From a checkpoint of a small transformer trained on Wikipedia.
Size: 15 layers, width 256, 2 heads of 128, MLP 1024 squared ReLU, vocabulary 8192, 18.8M parameters.
Training: a variant of Muon for these matrices, 6334 steps.
Each number is 128 + 32 x the weight over its row's rms, rounded and kept within 0 to 255. Layers, rows and columns count from 0. Numbers have three digits each. The size before them is the row's rms in percent of the matrix's.

# layer 10 attention output (transposed), 256x256, rms 0.0385, rows 83-93, columns 0-127
100:125122162112084078150127128189188111169127112115158127140117160125154149106139125171099137130139113136193143113137093114126066092105104102104138130137200137111138129115139087128137129163127169082118127043148156093162109069143077121158163169084188099177128102158129152111157096104116098101134069161116145095122066141082077117142127181130106102166171171162106141119133165077128161129139
110:155170129118145111161133123164103118149174147119152139113108144065164154111092195164060095167099160097150073182160077110107098129117161093115157139157114063151118105161145077145086077164109080168114156147105132175088145118136102109062129107154117124128109153094171140131178103155102099122146123108094123122144097091173107112158130195132119123107103212117090133094180125114132154132121
098:115100125153083130155100112146205143107086112078189125157163143140069112134113146117118125110142164165137171158094082157141165148107184132135107098118132099087080085107129187088100109081168124082168136141133139068085145105087094109065129124166146096158156107099146135176072150120123172125158100194137165101172130114141101135123123098190130102121163149099134145118114129089166105144077
101:167197110108058092152098132138141131172186118167109109128192111163121158161113061074149155133164103090159114123092119134156125154144146128184170184190134176122118130149107140094149119091147120145119178160120143126102076076094094119104168125143122105111114160169154114106102158091111175128162113138121116098085107105140132146157129155143185126138137158088130087111122107139160127113151
101:151161114067097142063108137101053084094095178086113159144141131200101125095148117091124115132185121172156104062112091096133092133077137116137199132182127219152154133139140104091129098159065181078122144091095108129149074110160166116185147160127102076100160141072141108211058190077102144119116161118071098093217149160135106134140141134146096144144132152104154158098159144121172168120180
104:124128167146093173111156134138127105149109108146144165152079104090140175097134140161108184152121107094128145131131136141125096136141148135148107207113141117099120129146130116117122103141124176153114137158150083121139092167124162111139153185105137080177157093166171125118064123108071122126130223115121112110126067111122094158134181150167110126125062118159127096171095158137048119133189
094:163126128118126112150107095093145188192156177173097086114183126163085123141159166099103107088083129126120125121132167073135125143115168120119131112111176157162143176108124125095099141132101136143145134142156101110078144130187157096085122107139205128163151120110087124133124140068169157084161097153104121141166191175109171138173118128138103111170193165155148152095134123136204105111114
104:121109144155122164170160136136131167147098087161073141106152165097197105161116116129120123130144140113152100091184165067116175117164129103150082166136116150135136057131111146129136084150103092104085105158116120162067101212129101094150088132099153071142109084126044134141086134153197130113117132104118119075125090113112108162149103131143127096135145147085098093115092095104118123113118
098:100118125104102116138070182141113126129110181110114127166114143156101129106104080111164100106178177116135139125106117124156124111106164125101145109125121099128067091118148120077117133109152120124145086029148164150109105118122129093133094170172138150117154110116151100145035160112107105126180066120151103169174160162118120103129133071116091103099099152130115127126060072139102096173106
095:109101124192138127145124163129079165080167160137142060115140116178153107191153108111161095168089132126167112110110107179158140155063088088083161138164082136113140182159150103149110091127142179165190110160167138107143140125088155097131119119074150102105137201059147206168083132129104160104129115155153197073145134170079058154109114184158140133121126191132100132143092137110142132139136
089:134103181162064100105155151158109139171139127152116123181101164074134072080138093123128083153130128131179163119137112102063136184143090151085117198140156111110101098106168087133058168066129185158133158108106124114183089149130037109154163130107163134141121092096079165107107141123113153149132152114074128124142134106060120157138088162170097169152148165141136119136154168106157134101105
# layer 10 attention value, 256x256, rms 0.031, rows 84-94, columns 0-127
111:142115167076111144158130093144103115138108157137144130116118174093118115115155189109071133181120169060131124131158123112104101144137178143119170104199131126107116104117132026133120077189123104110106166127098136167127114173178099141052137147178193109103080186108123142074127101103090084186146127173082121095139130093179179057108136143148142135156148153154049110145136067097136191088179
100:161110143225164107144127110095119130073081166080160150131135156155130151131073155160121163095126114124068069106091119116164166119098140123123133119107116088105149078189121132157130138076124190087163142146144165123138126047058112098114144132153176148185187136103158116152099190071129139085086133144068131091106134082162118147096111128207140050141133162144087165160119144085143110114138
102:146118155119171087094148098121120146162172124124087140202120154140128158095120152054089123153146111120138090143136120117186098138139134159106126143155134203119086160143159143147147152113154165071147117126064138146124134112102067173136207166080127098106095165132178183139125084128110133146086087171095089110125104144108097140126107127151151125159110153136127064145136144101131136106139
102:177124059084132124105077163127108208101122115192146149131095061079133192122151107079107129146207078179116143094175148098145175151125107121157148139129128150145148170109218110161097121129100135095120179128110131117134170071181120150144160121115133077130082137161162136148111143080129096137130140154112130114173156098130093175146185129100162129179120150138130167141148131115142138126138
102:132154162118146109173172135138109118182126089112105159109116107108131163091137098132046131124160131111168150120191153080108113141167133161142075077148168117109078088145122059198113159148126128133102148087144102148090056175158131108120146150137134071162104085140131150086111108091126129083110183135192118154114092094142115111098141131126066138113061085195102166185102106158090154169142
097:131147175147100101188148105131213204175175123089121169169139115111093184155115154179145131103116102137084110111110179117146175164135099154127143192084099146163139137127163150079100113112130114183179172068107129076102126105132090108082134091120172052132101096146128186187123080135182132148077108128130153143144172142153098125168091138160155150122176182126096148123173145134134112185106
110:103137132105102107147155131157128131198177080195081093148116147107136151147107143140124152135141164095161115093133151117123181109116126100134072169166167135134087123168139124109164072208190152140121112170122122145131056149178132083121130157143117099121077141072111168140073170079162167122126121116120116068145110160115128110141124113177105083088166113167139114142057031071111134164120
101:094111072126095162077098145158119168182126138091161173142080098146121146155068128100147104094104120117093065143145091120169161107141101161136182106098115098146092152161129111089118153139100114112157131089101122124180101101109163146129145181067147147115169051130122095174055145184121132160145137090118113160146174133169144145140214113105116111088113133151133157090116113145155173095120
099:112167109172146112105103151117122194101114157154158107062133120123142088124087083160103173106150106158122103097087199117134205187109095149078090112145079144195109178159120086196085138141107143165184075119138055129078227121140059141082132100103105097074174166141084142121118096166078139128103162116123151087097143127080122082082163142108157096119127110096129124158119094138109155096106
096:118091160087091119162183124171079186100044135187162128124111140120103093148103139141064085146135101139128150123106157094056142178182086112108068119156171056109129141101105086138094189077118110161131124166146132103182096143093073087153119077136148137092098118045151161137127106101159152120121136150110150134102155106107156184119051137093131091149150212130104121133138116192088137124127
089:129115058136109088119152155092094117162141162188105141118125156113129087151179092154072187152133152178119138105186156133104140128100136136106088148093145062202179092119164122132177077121133133111095109062135128143131138150108117121156072126125164145053087099129153152096090154071114115112144139075093118066150088133177098160134180134092129116111114227095124134089153116132080133154095